config.yaml
n_layer: 16
norm: "rmsnorm"
rope_base: 35000.0
parallel_block: false
init: "normal"
warmup_steps: 200
decay_fraction: 1.0
Each number is 128 + 32 x the weight over its row's rms, rounded and kept within 0 to 255. Layers, rows and columns count from 0. The size above them is the row's rms in percent of the matrix's.

# layer 9 MLP up, 1024x256, rms 0.153, rows 303-337, columns 64-127
size [ 96  97  98  95  99  92 100  98 101  94 109  92 108 102  93  98  98  89  98 103 100 100 106 109  97  88  96 101  97  95  92  92 106 113  98]
[[109 156 130 143 142  85 139 115 126 137 149 162 154 149 104 183 149 128 185 193 151 120 150 156 115  54 175 112  89 107 145 114 149 124 117 146  85 151 143 153 109 103 135 124 133 101 176 165 124 146  48 114  97 129 113 156 187 102 110 159 225  86 110 109]
 [101  84 130 103 119  95 165 112  86 136 133 121 108 117 208 110 108  94  82 167 113 168 121  95  88  92 187 120 150 189 159 124 115 129  93 132 192 146 156 129  77 106  88 153 154 157 155  81 137 142 171  95 125  96 185 153 130  41 153 112  80 139  97  61]
 [ 84 136 123 130 123 136 155 131 170  61 192 105  89 110  63 199 126 166 184  63 127 226 128 134 124  68  98 136  85 133  79 163 115  93 104 111 161 149 111 101 152 124 123 149  97 123 165 153  35 183  39 145 157 127 164 146 118 132  69 104  84 134 107 156]
 [147 104 126 125 133 115 184 168 155 145 120 131  97 152 112 129  97 182 117 122 143 120 213 111 158 108 201 121 168 125  68 116 117 153 151 143 187 155  79 143 154 126 147 114 124  92 135 184 160 153 118 114 153 158 145  98 129  72 129 183 124  75 124  85]
 [139 149  76 133 127 141 113 164 115 151 115 107  48 175 153 114 183 116  76 176 169 112 151 147 125 143 124 120 126 122 113 135 103  94  61 146 130 146  68  56 169 121 127 154 148 176 124 134 140 121 166  96 136  89 128 147 144 104 120 131 118 147 118 109]
 [ 93 130 115  96 138 167 118 103 120 124  91 180 139  68 170 111 138 160 127  55  75 133  78 122 154 122 103  94 166 133 114 129 111 110 117  84 115  84  73 149  56 124 132 165 128 139 112 128 142 118 106 143 119 115 110 184 171 132 139  82 148 129 150 189]
 [109 132 173 115 117 106 103 147 185 135 101 115  96 106 135 127 116 153 130  85  74 138  80  65 133 116 166  92 119 141 120 195 103 135 152 174  83 100 183 136 100 157 144 132 129 103 191 113 158  75 146 104 165 149 181 106 150 201 130 126  99  62  85 136]
 [127 177  99 172  88 135 135 114 117  76 125 156 105 128 136 196 149 103 131 109 120 104  85 133 109 129 137 151 131  76  96 106 155 123 169  58  94 156  87 113 132 146 112 149 148 142 142 139 111 153  88  89 108  95 121  62 138 141 155 177 171 175 115 190]
 [138 129 114  99 143 141 143 124 162 122 135 123 105 136 115 147 126 147 168 116 152  83 110 159 121 166 144 154 135 134 140 111 131 145 105 127  55 107 127 121   9  95 135 117 126 161 169 139 135 186 158 157 157 112 137 127 147  89 105  91  81 135  86 140]
 [181  67  79 143 184 131 170 125 101  85 164 141  86 137 123 129  72 170  95 147 129 117  99  79  77 114 180 140 162 143 158 183 129 117 123 136 108  96 116 128 107 122 128 163 131 159 111 121  91 118 152 150 111 148 100 102 139 174 121 123 126 124  86 118]
 [ 81 146 177 101 135 131  76 135 170 150 114 150 142 156  69 155 132 104 103 112 152  98 139 118  93 101 133 127  79 138 135 128 146 104 162 143 127 119 130 157 183 127 137 142 131 113  79 180 124 147 155 127  66 136  80  88  76 130 117 102 196 153 134 126]
 [125 122 115 134 198 108 241 126 121 163 132 104 186 155  99 115 175 122 107 153 122 116 155  93 162 104 120 178 102 114 127 110 117 114 126 128 102  87 130 103 141  80 109 125 154 118 119 132 146 124 160 101 122 155  87 108 175 182 110 206  98 130 205 129]
 [125 149 129  98 178 137 123 137  93 160 203 128 122 117 201 178 161 115 118 129 150 109 119 130 125 121 184 143 146  98 173 128  79  51  97 141 157 164 100 192 169  89 182  70 181 123 119 132 180 121  50 110 126 104 122 186 105 106 176 162 129 171  88 168]
 [103 137 141 133 111 115 135  89 121 156 163  67 122 131  89 124 130 110 143 131 137 140 115 121 132 100 149 154 133 225 115 131 113 116  99 168  91 103  95 138  97 149 115 126 122  96 127 102 145 130 114 150 133 183 115 132 137 153 154 115 130 130 167 168]
 [172 136 108  87 107 173 151 158 100 203 162 151  65 126 133  96 141  55 109 182 131 158 137 119 113 200 178  92 171 109 137 175  88 126 118 114  73 108  65  84 178 157 175  50  89  82 151 108 106 145 116 164  84 113 189 107  98 180 107 130 111 132 130 181]
 [120  98  47 105 100 154 131  88 177 132  94 116 126 141 109  96 131  96 185 129 155 130 101 117 125 151 124 142 124 149 153 136  93 149 135 165  46 105 148 141 157 110 148 138 122 133 154  65 151  69 122 117 133  49 108 134 134 168 170 151 206  96 118 139]
 [147 121  99  96 111 131 129 139 167 113 134 102 109 100 152 141 137 120 149 168 101 176 122 177 153 111 124  97  86 141 126 156 129 158  90 192 104 141 177 149  82 173 174  91 102 122 129  62 160 127 176 136 123  83 126 125 125 108  91 100 111  98 157 129]
 [110 122  94  94 151 138 129 149 118 145 198 108  80 150 169 154 102 112  93 102 168 157 151  67 142 122 133 149 124 165 118 173 147  92 169 144  73 105 153 107  96 107 157 141  84 188 154 107  91 100 162 138 130 150 131  97 113 126 128 125 160 107 119 120]
 [127 140 137 155 117 104 125 194 128 129 165 144 124 113 137 139 153 144 138 140 101 130 123 123 123 113  70 140 111 129 161 128 174 150 141 186 114 119 138  58 152 107 150 161 152 137 144 180 134 129 189  69 114 179  92 141 125 160 151  80 141  82 144 158]
 [114 127 130 113 178 136 130 193 190 128 109 146 142  94  91 116  86 123 174 170 144 148 137  94 116 131 152 142 130 162 116 151  96 112  88 147 208 148 162 119  99 123  85 188 151 135  64 169 111 178  72 118 145 149 104  87  99 156 105 113 129 156 152 154]
 [124 153 138  94 157 121 152 133 143  63 142  93 132 165 145  88  94 151 164  96 164 120 115  77 154 147 141 164 133  73 136 132 113 152 140 162 110 107 185 110 205 124  95 111 106 166 157 170  67  73 111 142 112 113 150 152 135 140 117 118 103 143 136  96]
 [ 69  86 176 124 182 135 200 113 115 151  83 130 109 173 143 110  65 143 137  78 159 166 157 147 144 127 102 140 129  77  52 194  74 119 102 144  98 165 133 118 105 118 111  55  85 157 120 139 145 163 129 137 114 176 169 116 134  93 114 184 138 144 150 133]
 [159 143  93 137 129 143 125 103 173 175  92 182 123 180 131 109 152 158 110  80 136  67 130 140 124 141  86 144 147 129 124  80  84 153 180 124 185 125 119 132 136 118 144 117 123  74  67 105 140 112 146 115 144  60  76 173 156 129 166 149 127 177 104 175]
 [133 154  76 138 132  92 150  88 140 199 157 142 153 142 146 142 170 167 141 105 114 128 116 115 138 179 145 119 140  73  80 116 108  98 126 107 133 117 102 108 133 152 114 124  89 108 127 180 129 129 205 145 118 160  87 132 134 124  94 139  50 127 101 149]
 [ 98  84  92  55 126 134 114 107 137 141 167 134 161 165 121 107 125  87 129  68 112 140 152 109  93 144 105 112  95 110 152 218  91 103 138  24 139 138 106 153 152 150 110 125  79 178 180 166 106 138 131 152 132 119 126 144 144 121 113 131  83 120 163 100]
 [139 113 176 142 169 158 174  97 178 168 137 137 128 158 241 103 135 130  93 164 130 188  91 148 144 102 160 124 130  87 162 139  89  80 156 141 146  98 159 116 102 107 145 142  95 130 161  71 128 158 142 112 107 124 165 145 125 153 148 167 122 142  82 171]
 [150 165 152 105 138 184  59 125 169 106 124  90 163 141 125 120 144 126 123 208 104 204  92 184 118 119 125 147 112 131  79 158 125 106 178 148 104 115 141 156 108 206 105 160 111  97 145 116  75 150 163 117 135  94 140 130 151  89 181 134 145 163 173 108]
 [175 123 196 173  75 111 157 165 150 166 130 162 155 127  99 122 125 120 175 134 129 109 141 159  74 140  66 172 110 133 116 168 125 153 140 109 213 139 107 132 131 145 115 128 153 123  83 158 159 117  68 147 138 124  98 162 108 149 142  81 138  99  90 108]
 [149 167 144 105 112 132 138 141 143 115  79  99 168 126 124 109 195 120 121 168 164 148  93  82 103 138  69 132 152  78 184 150 118 120 177  83 161 146 151 143 158 180 137  82 175  96  97 167 172 140 108 149  84  84 139  77 150 182 113 108 104 146 106 187]
 [ 37 142 162 179 125  98 152  84 136 152  87 162 122  69 134 109 133 102 109 212 173 123 111 136  64 174 145 106 129 103 119 112  71 143 163 135  99 112 178  89 141 136 135 160 130  99 100 147 109 175 121  64 113 132  99 104  94 163 138 177 146  83 144 156]
 [130 125 147 105 136 189  70 126 132 165 111 106 149 133 114 169 104 153 156 152 149 122 123 164 106  70 192  99 142 101 114 123 195 100 145 201 166  73 134 149 105 118 104 140 116 207  99 102 127 136 165 104  88  75  99 113 143 170  82 148 117 121  89 175]
 [121  99 111 166 127 111 109 135 125 141 158 117 137  94  52 114 185 110 192 121 103 105  96  72 120 155 158 116 121 107 139  87 134 139 184 179 111 191 122 143 132 133  98 134  86 140 174 111 119 234 139 113 114 157 121 113 212 162 115  93 155 137 170 117]
 [131 132 141 153 107 131 134 151 162 115 175 178 149 120 140  83 144 154  71 155  96 104 197 142 127 121 113 135 105 121 167 105 132 163  49  86 128 157 174 139 163 132 132  81 140 127 179 148  98 114 128 140 112 149 139 148 139 139 184  63 122 123 176  85]
 [126  91 124 110 126 152 165 162 146 159 140 103 108   9 123 105  97 124  82 114 163 109 122 179 151 143 115  40  98  91 121 143 121 101  90 146  80 112 108 131 182 174  81  89 125 131 114 118  98 131 107 118  91 125 134 125 179 138 131  98 118 119 108 107]
 [188 138 187 168 100  87 121 163 160 150 123  75 155  80 113 123  95 127 135 123 178 105 155 122 121 152  93 145  89 134 153 131 149 138 148 135 145 141 131  60 153 112 134  95 146 125 128 118 155 131 169 161 107 146 122 132  96 177 180 177 171 136 158  74]]
# layer 9 MLP down (transposed), 1024x256, rms 0.222, rows 303-337, columns 64-127
size [ 95  89  99  99 100 100  94  98  97  96 109  91 112 108 100 101  94  96 103 105 107  97 107 105  97  84 103 100  98  96  94  93 101 108 100]
[[162 121 116  87 106 132  71  71 120 129  76  85 155 144  99  92  82 162 106 122  94 132 115 112 123 204  59 165 162 153 171 163 151 146 145 168 163 164 148 132 148 188  99 144  95 177 126 113 124 124  56 111 172 166 149  74 100 129 149 131 104 123 108 132]
 [147 153 146 120 141 185  57 112  92 130 136 124 134 137 133 146 110 169 139  61 179 120 129 146 150 128  90 120 111 142 109  79 112 115 130 113  80  69 148 171 176 136 118 117 152 120  96 159 119 136 126 122 128 106  95  85 152 111  96 102 127  81 103 122]
 [ 90 171 132 135 116 137 165 132 115 160 105  71 169 138 118 112 131 123 138  94 117 154 105  79  83 106 129 120 126 162 141 131  77 109 158 148 115 158 116 142 153 149 136 160 146  80 147 184 130 166  89  93 103 184 132 169 109 112 140 164 133 157 172 162]
 [174 120  88 117 113  74  67 147 164 153 143  97 153  84 121 139 149 143 180 105  65 151  94 131 176 163 130 139 111 172 118 128 107 108 175 131 122 128  91 131 118 141 161 177 161  96 130  78 193 132 108 136 127 131  57 110 113 154 145 121 201 189 161 111]
 [194 127 133 131 129 158 121 128 139  48 126 134 100 124  83 139 111 176 151 109 129 100 181  78 151 147 134 134 132 173 165 154 141 107 110 116 118 119 200 106 160  53 176 132 168 126 118 156 139 106 181 126  85 120 151 168 101 124 130  89 140 139  80 123]
 [164 155 107 142 112 152 105 120 108 113 131  88 188 124 108 126 192 112 130 122 188 121 127 135 153 186 117 152 135  93 117 154 146 141 113 116 101 187 132 190 167 136 144 155 110 162 140 204 125  90 139  91 138 154 203 164 128 107 135 138 117 122 124 164]
 [135 102 147 129 104 124 144 146 107 160 102 126  76 175 112 137  78 155 155 178  74 108 150 114  75 155 158 110 105 139 171 113 172 117 137 160 137 159 118  75 121  92 197  89 151 121 130 143 128 157 135 124  89 180  87 166  88 176 106 107 142 106 141  99]
 [ 87 148 180 117 140 179  58 135 114 160 126 105  45 151 179 138 183 115 187 102 176 180 128 140 142 103 119 110 115 141 181 125 129 132 169 165  60 137 111 115  95 110  99 144 120  94 124  83 132 148 119 107 108 152 152 132 140 146 147 132 169  89 140 186]
 [163 131 129  99 137 123 139 120 191  74 139 104 111  90 157  82 148 181 187 138 150 102 137  86 167 122 126 180 170  98 121 133  90 139 111 128 154  81 131 168  88 145 125  78 132 148 150 115 145 141 104 117 169  86  84  90 191  82 146 121 138 120 200 139]
 [161  79 155 127  94 159 126 157 139 125 118 142 145  83 198 136 164 116  89 144  82  79 192 122 108 122 103 100 114 131 168 139 116 153 191 131  73 109 168 102 121 160 137 193 131  97 148 162 168 147 122 119 131 120 130 104 110 135  84 198  88 138 139  95]
 [ 97 154 161 106 109 137 129 175  70 106 150 146 113 110  68 118 130 155 125 119 132  87 119 145 140 119 144 105 110 184 129 123 128 160  89  97 146 157 119 199  74 127  95 142 106 145 103 129 143 102 112 142  96  77  97 123 159 123 104 139 135 132 109 142]
 [159 105 139 100 172 132 120 117 133 116 114 155 154 168 139  85 103 116 156 117 115  75 123 149 125 119 126 118  78 105  72 122  85 149 108 135  98 158 117  95 150 171  98 133 150  81 166 135 142 180 111  99 212 168 184 162 120  86 156 134 156 154  88 140]
 [170 165 126 137 115 146 133 184 125 131 140 154 177 137 184 143 157 164 111 172 131 173 134 117 141 152 141 140 136 119 118  97 147 109 138 114 104 181 167 177 148 153 123  73 154 147  71 148 174  98 130 103  90  95 106 143 135 144 162 144  78 156 150 199]
 [ 80 128 122 106 117  75 136 158 142 107 152 148 104  79 158 130 102 119 164 162 141 128 110  67 146 128 132 117 120 123 146 170  88 113 125 136 104  98 141 132 108 150  83 136 118 158 199 129 136 138 139 112 131 166 131 128 144 137  98  87 123 138 143 196]
 [138 103 186  95  85 151 150  79 140 137 160 139 128 155 126 151  94 172 134 126  95 177 176 176 143 141 127  90 110 124 166  73 176 105 148  56 209 123  86 131 228  86 164  98 191 128 107 169  96 158 128  88 126 184 139 105  83 132 137 148 164 171 165 144]
 [160 148 150 119  62  92 138 145 123 115 101 103 164  88 126  83  91 123 198 160 152 131 144 121 175 155 136 167 157 117 105 199 158 123 113 118 149 135 133 137 163 154 115 101 112 157 135 147 118 155  84 125 110 159 149  88 149  99 158 135 165 133 191 127]
 [133 141 160 151 125 126 135 105  73 144 137 121 147 123 115 144 137  92 146 172 151 122 172 191  95 141 118  93 158  74 147 107 146 116 161 126 116 189  79 139 147 107 130 112 134 173 146 137 143 155 117 118 156 166  85 155 115 100 116  73 156 137 153 115]
 [124 141 116 159 138 186  94 168 110 140 130 178 129 113 121 110  85 181 157 100 151 136 131  93 152 120 155 148 154 157 172 112 171 117 149 132 145  93 163  96 108 183 120  95 159 117 127  78  97 152 201  79 155 142  65 138 102 150 120  87  83 165 172 153]
 [ 78 141 134  97 132 158  90 193 153 178 194  85 123 150 127 123  95 151 125 125 142 156 101 166 136 149  82 151 135 118 123 121 206 139 104 124  79 141 162  62 127 128 170 131 132 122 165 113 115 160 160 157 114 119 134 119 163  95 109  70  66 153 144 114]
 [138 196 135 140 116 151 181 161 101 146 146 153 135  88 147  88 145 183 151 170 149 180 144  81 134 134 162 183 151  79 163 136  91 119 140 149 147  93 133 132 145 105 135  91 135 150 133 120 119 188 175 148 138 150  84  71  84 120 117 119 150 124 103 134]
 [ 45 136  70 145 171 135 148 125 142 137 102 110 184 177 149 145 130 134 125  98 117 144 111 177 140 164  97 103 130 139 136 135 161 148 102 113 115 105 170  94 119 118 135 139  91 163 142 110 153 105  81 134  84 124 172  54  44  94 161 103 143 155 110  85]
 [107 101 106 145  95 119 140 128 151 122 149 121  99 138 136 105 202  86 149 120 122  71  71  80 118 115 157 152 144 145 176 167 108 126 121  87  86 137 153  51  87 167  62 175 178 127 158 163 149 141  51  98 106 142 154 127 127  92 165  97 136 148 122 124]
 [126  70  81  88 127 133 162 158 156 178  98 139 159 148 157 126 192 108  82  61 130 114 164 130 112 151 167 145 125  60 144 107 119 108 137  96 144 117 134 194 140 124 113 113 176 141 119 167 153 128 181  94  92 142  85 118 149 113 165  95 151 159 154 185]
 [112 142 110 165 121  93 136 143 114 128 135 147  94 104 143 152 127 165  83 105 131 107  95 128 170 101 147 127 136 153  56 148 166 129  64  40  85 222 160 115 105 150 111 143  99 132 159 207 148 133 140 139 166 106 135 114 130 132  91 127 124 154 132 159]
 [ 83 108 143  73 109 166 161 114  96 127 117 119 130 110 133 124 134 152 127 138 112 136 118 123 125 188 163 121 161 120  94 141 107 144  88 128 153 116 173 133 123 136 121 157 150 200 102 136 108 159 106 148 144  68 152 102 113 198 111 102 145 158 137 165]
 [133 117 133 101  79  64 164 104 123  69 101  41 128  94 181 117 173 130 173 153  90 166 133  78 143 109 143 146 169 142  99 105 151 165  77 179 113 150 103  97 151 130 176 110 120 111 109 112 159 129 102 158 129  97 104 172  86  88 140 157 130 107 134 141]
 [168 179 105 130  87  69  76  60 124 142 118  97 108 156  77 122  59 108 138 141 151 146 148 203 100 123 158  95 116  88 104 116  70  75 136 168 111 125 144 168 180 131 147 161 176 152 127 123 147  74 167 136  65 119  48 124 118  81  71 170 159 155 113 154]
 [157 151 108 164 187 140 157 184 162 120  92 173 133 155 117 109  38 102 152  99 104 138 101 133 104 156 179 134 188 158 103 148  87 166 107 150 144 119 107 103 151 158 173 129 219  85 171  26 123 121 157 118 141 135 105  99 106  91  58 153 100  91 131  92]
 [ 74 182 141 121  93 127 140 134 161 161 154 116 172  67 108 132 126 118  55  80 145 157 117 162 111 242 141 127 169 155 136 133 168  83 157 112 191 129 131 118 121 147 116 152 180  67 146 114 165 143  94 123 111  43 128 109 136  97 131 116 150 125 239 106]
 [144  75 151 135 217 137 180 140 161 155 100 103 156  90 137 148 177 133 170 102 128 129 118 101 133  92 104 115 140 123  98 140 185 105 157  96 123 121 120 190 138 114 123 111 140 189 108 110 129 164 110  87 126 117  93 209 157 146 112 113 102 189 132 170]
 [167 126 130 136 106 191 161 106 156 109 127  81 182 107 153 119 126 177 162 145 145 101 136 122 127 172 130 103 124 123 126 151 172 192 146 158 118 144 122 157 127 112 139  88 193 143 162 106 151  91 127  76  53 122 108 129 153 145 146 143 103 150 113 137]
 [112 184 107 112 163 193  84  99 162 150 101 197 118 116 152  98 100 136  89 142 154 119  89 120 130 179 121  95 167 125 170 126  79  84  93 200 118 181 147 139 109 123 133 136 128 117  86 140 158 118 143 106  81  62 159 117 157 171 146 147 136 123  97 110]
 [116  56 138  98 136 121 138  57 166 153 119 147 143  65 125  47 153  73 158 142 124 145 140 117 141 125  93 104 109 191 134 160 128 165  75 177 160 128  75 100  77 180 172 130 178 141 129 133  43  97 124  58 123 151 109 102 167 152 113 135 130 121 112  96]
 [137 120 148 145 127 142 117 101 116 103  97 112 137 133 150 110  69  93 111 130 155 103  91 162 145 161 105 137 114 160 146  97 176 185 145 176 144 144 149 124 147 146 119 105 111 140 149 129 165 116 124 113 125 150  89 137 161 110 182  66 110  67  94 144]
 [144 102 152 177 120 136 107 148 176 111 165 127 118 193 163 179 116 136  92 137 146 108 133  81  71 119 133 146 147 140 113  74 116 177  85 224 107 131 149  98 145 164 129 131 118  93 139  81 148 149 133 121 110 167 135  71 125 149  95 138 115 170  82 143]]
# layer 9 MLP gate, 1024x256, rms 0.161, rows 304-338, columns 64-127
size [ 95  97  96 101  98  94 104  96 103 106  96 110 101  97  95  96  88  96 100  97 104 101 102  98  87  95  99 100  96  98  93 101  97  94 108]
[[167 141  99 195 150 164 133 161 100 121  55 136  95 104 139  85 125 105 164 167  99 149 126 146 102  94  95 139 138 181 143 164 123 141 147  60 128 115 110  35 147 135  95 108  88 133 131 151  86 133 183  87 150  81 174 123 103 149 165  91 126 111 158 106]
 [139  97 128 173 153 102 157  98 124 162  88 132 139 134 132 123  72 127 164 113 165 117 112 138 154 139 101 161  86 121 160 108 112 172 109 148 134 170 159  99 130 109 147 188 147  94  91  84  91 138 125  94 130 145  77 129 130 145 186 147 121 147 105 131]
 [195 108 206 113 153 195 119 111  88 141  78 165  51  64 148  46  92 120 133 128 131 146 103 133  86 151  96 147 115 106 152 121 159 128 122 173 125 117  85 149 148  71  89  83 140 122 150 129 115 114 138 112  87 138 117 147 154 160 127  70 102 121 148 103]
 [169 139 149 111 142 145 109  93 135 100  89 131 120  82 125 108 130 120 142  96 126  99  76 162 209 152  63 150  97 121 107 101 104  75 114 125 196 170 145  91 138 107 209 114 143 104 119 135 134 134 108 103 161 115 187 116  96 136 120 143 113 140 157 176]
 [115 149 160 138 102 139 107  96 137 143 111 108 124 135 117 118 112 136 181 104 130 135 110 161 114 204 121 119 159 110 121 142  98 125 186  90 104 142  96 114 143  85 126  85 126 140 154 137 105 160 112  39 157 127 173 155 154 154  93 175 105 121 168 126]
 [ 74 109 168 174 119 103  92  94 130 142 164 114 195 129  98  88  97 132 159 113 126 163 150 104 116 170 103  87 110 119 170 156 174 148 140 185  83 106 201 114  87 101 194 167 138  98 116 129 151 159  79 112 174  83 131 123 159 142 168 153 144 176 160 148]
 [111 134  92  68 143 106  77  53 169 135 146 148 127 197 140 126  72  97 119  87  85 204  65 150 111 157  61 104 157 147 153 138  91 150 117 189 145 203 149 109 130  66 138 202 132 122 106 119 186 125 196 118  41  87 159 107 100 105 101 129 142 126 125 172]
 [ 95 156 116  88 173  84  99 165 167 202 143 150 107 146  94 184 109  62 137 135 126 110 210 133 127  87  97 168 126 143  83 107 138 164 172 141 126 150  99 156 173 157 138 111 131 149  91 126 110 144 107 115 152 131  96  84 164 137 148 116 146 168 150 116]
 [135 104 109 139 152 126  99 117 107 129 107 137 194 148 143 111  86 127 173 100 129 161 122 132 160  73 171  95 128  82 167 116 122 134  80 101  82 171 115  92 118 184 140 146 103 126 162  97 118 123 119 130 116 124  90 151 128 164 175  43  58 127 103 163]
 [ 96 118  96  53 102  60 142 122 176  78  88 148  90 100 112 137  94 129 154  98  80 151 100 153  80 124 120 164 165 144 171 156 100  94 104 124 129 129 168 140  97 148  92 141 206 185 198 123 116 135  97  92 173 130 161 130 131 142  78 137 109 111 175 114]
 [149 150 178 153 146 118 216  56  56 122  99  94 137 140 143 119 137 140 113 137 138 148 126 149 140 144 182 132 165 108  72  57 127  90 102 107 120 141 134 149 175 149 141 123 135 141 145 121 184 108 124 114 154 208 175 115 158 136 218 140 144 140 164  84]
 [195 189 131 156  78 116 115 164 167 121 124 146  87 112 172 120 155 123 114  83 164 107 177 161 126 133 119 167 123 137 169 125 134  88 143 170 130 166 107 120 109 123 182 184 119 119 106 165 101 100 122 164  74 152 122  98  87 130 122 130 110 104 104 151]
 [ 97  62 110 101  91 126 124 158  82 165 120  66  68 171 171 137 128 130 179 158 156 173  80 100 133 133 165 197 127  81 130 124 163 101 123  96 139 149 152 171 139 114 140 168  95 169  89 166 140 103 115 129 138 119 140 124 130 117 142 136 127 152 121 148]
 [ 88 156 127 164  96 144 123 130  82 114 171 172  95 126 136  67 154 105  94 177 114 156 139 124  94 130 187  60 129 121 100 147 140 134 141 153 144 203 136  42 137  60 172  76 183 156 178  79 107 196 112 105 172 186 153 142 104 142 143 148 156 126 163 137]
 [182  94 165 162 115 127 157 127 155  81 134 115 119  93 146 119 165  92  85  67 109  93 147 165 143 160 134 136 114 185  76 115 115  50 105 122  99 134  95 112 122 135 156 106 146 138 127 120 152 109 140 133 152 125 118 220 121 154 121  80  38 147 129 137]
 [139 163  93 128  89 105 153 103 136  75 173 139  81  93  71 129 158  86 164 154 128 135 129 130  89 144 149 155  85 142 163  93 125  98 131 161 109 156 163 152 126 173 131 144 112 140 169  76 126 121 166 212  74  67 139 186  98  72 136  75 112 170 187 156]
 [147 167 107 153 174 192 143 144 173 192 165 129 165 146 140 130 167 156  98 142 161 161 162 147  97 166 121  99 149 108 161 167  93 131  94 149 178 162 148 153 152 165  91 169 172 111 100 107 114 115 142  81  94 143 128 169  94 127 174  77 135 113 129 126]
 [141 119 134  94 122 142 147  65 158 157 159  56 138  84 184  99 132 153 130  74  75 199  94 118 123 141 117 121 157 155 107 196 159 153 169 165 143  91 159 118 181  82  89 102  91 165  55  90  89 126 141 125 158 116 166 117 134 133 141 122 137 148  98 137]
 [116  95 121 116 151  77 157 130 168 160 114 156  93 103 180 100 127 139 137 116  99 135  86  99 148 154 123 132  83 178 167 145 135 161 128  92  98  96 176 136  99 174 128 104 127  64 162 184 169 158 128 147 118 119 123  85 101 113  92 144 146 166 145 164]
 [140 163 147 155 143 176 159  85 127 173 138 109 134 192 140 194 130 112  98  96 111 125 132 142 131 174 120 141  87 142 125 139 119  80 132 143 106 115  82 143  96  88 140 142  91 141 178 112 115 152 121 126 147 126 102  86  32 154 146 107 135 149 135  86]
 [183 132  88 108 115  68 117 151 150 144 163 143 106 147 116 130 166 130 120 130 182  44 111 122 134 103 144 156 140 116 130 164 121 127 110 142 130 160 136 117 120 125 113 116 106 116 122 128 187 133 144 147  95 101  62  71 113 104 134 167 122 117 130 152]
 [117 174  82 143 106 111  59 135 116 101 116  89 173 114 116  83  57 127 148  86  85 168 103 146 153 163 145 144 201 142 146 153 115 157 129 170 115  94 131  98 162  91 106 146 106  79 156 122 146 155  97 133 105 111 138 151 140 140 146  78 105  80 104 164]
 [128  93  56 122  86 103 143 167 108 115 152  51 176 159 123 125 129 167  94 116  53 189 174 187 129 175  97 156 143 140 146 107 111 189 135  67 150 195 140 136  99 109  68 134 118 115  97 132 145 169 151 111 111  80 108  87 157 153 176 115  93  88  58 106]
 [134 128 129 139 134 149 125 131  91 172 100 134 107 120  68  90 191 116  67 122 134 184 122 161 138 142 102  96 119 119  97  95 151 108  90 144 140 167 128 128 136 184 115 205 157 125 141  93 109  96 125 153  94 103 108  99 111  93 167 162 110 149 130  77]
 [125 154 139  96  99 212 119 117 133 109 120 130 125 126 135 164  64 147 104 148 107 115 114 167 117 113 158 111 158 115 184 132  50 119 182 120 171 117 142 183  99 129 106 132  89 184 149 131 113 159 154 116 168 207 116 109 101 122 178 114  86 103 115  96]
 [119  93 198  82 168 120 105 157 111 139  96 148 103 127 145 148 141 147 142 125 103 149  71 107 103 132 141 124 114 201 137 144 145 182 143 173 151 110 164 103 111 104 123 115 103 133 175 207  48 125 106 116 154 149 167 140 161 115 208  85 141 113 158  80]
 [128 158 100 136  91 157 104 115 105 125  93 112 159 114 126 122 136 185 108 114 134 113  80 192 130 159 156 137 134 140 147 106 149 150 124 141 156  96 107  98 120 117 162 128 125  94  97 162 117  35 145 133 138 174  57 199 122 152 156 184 126 148 163  76]
 [134  85 114 131 121 124  25 153 188 137 121 134  91 232 111 112  86  96 124  60 108 175 114 139 182 184  62 129 123 139 150  95 161 183 118 124 175 124 106 150  89 180 151 151 140 152 109  91 118 115  81  98 172 166 171 155  85  70 116 166 146 106 115 138]
 [ 93 138 167 119 114 121  45 123 113 195 124 127 127 118 123 124 140  96 173 146  91 131 117 118 150 131 104 112 144 166 138 135  97 155 103 133 149 164 129 154  95  43 104 130 157 193 151 156 132  88 117 186 138  46  75 118 120 143 154  64 137 141 155 194]
 [158 113 123 183 121 124 123 164 146 100 122 154  69  96 108 161 128 137  86  90 157 149  96 202  63 104 109 124 124  93 142  97 102 155  70  95 101  85 145 150  99 166 130 188  79 152  77 126  92 142 126 120 120 148 144  80 169 119 134 146 112  96 137 117]
 [133 145 134 132 123 124 137  61  95 174 101 192 108 112 139 108 126  86 128 148 120 169  90 153 135 131  76  68 145 115 116 101  75 168  79 112 135 192  94 160 144  87 135 143 119  70 144  59 125 124 139 164 126 129 122 185 119 137 178 136 145 134 155 121]
 [141  80 147 106 162 126 144 108 106 101 105 119 115 201 110 111 169 177 133  84 126 191 114 117 111  88 106 111  76 145 167 152 143 157 102 116  95 160 121 138  66 142 151  89 161  88 140 205  71 242 116 137 137 145 101  67 131 129 119 139 122 107 122 171]
 [173 164 132 193 124  84  99 118 148 137  97 116  84 151 129 139  66 150 148 158 154 108  57  80 113 140 125 141 143 111 126 163 138 137 148 150 156 181 121 156 133 145 139 148 141 130 167 145 173 152  71  65 139 118 205 158 109 117 186 116 172 124 146 118]
 [132 113 129 121 134 110 147 128 117 118  79 136 128 139 137 154 153 154 172 168 178 183 139 179 115 145 135 156 174  94 127 182 176 129 161  68 110  67 170 157  92 132  76  61 154 106 141 120 111 126 142 166 161 138  64 208 180  96 158  64 125 108 173 154]
 [111 154  95 105 167 113 130 120 189 107 157 170 113  83 119 113 106 121  85 114 128 135  85 186 167 167  60 161 105  86 133  99 119 161 145 101 111 153 130 115 170 162  83  66 186 204 119 126 126 180 121 136 102 127 112 126 130  99 105 118  69 151 208 153]]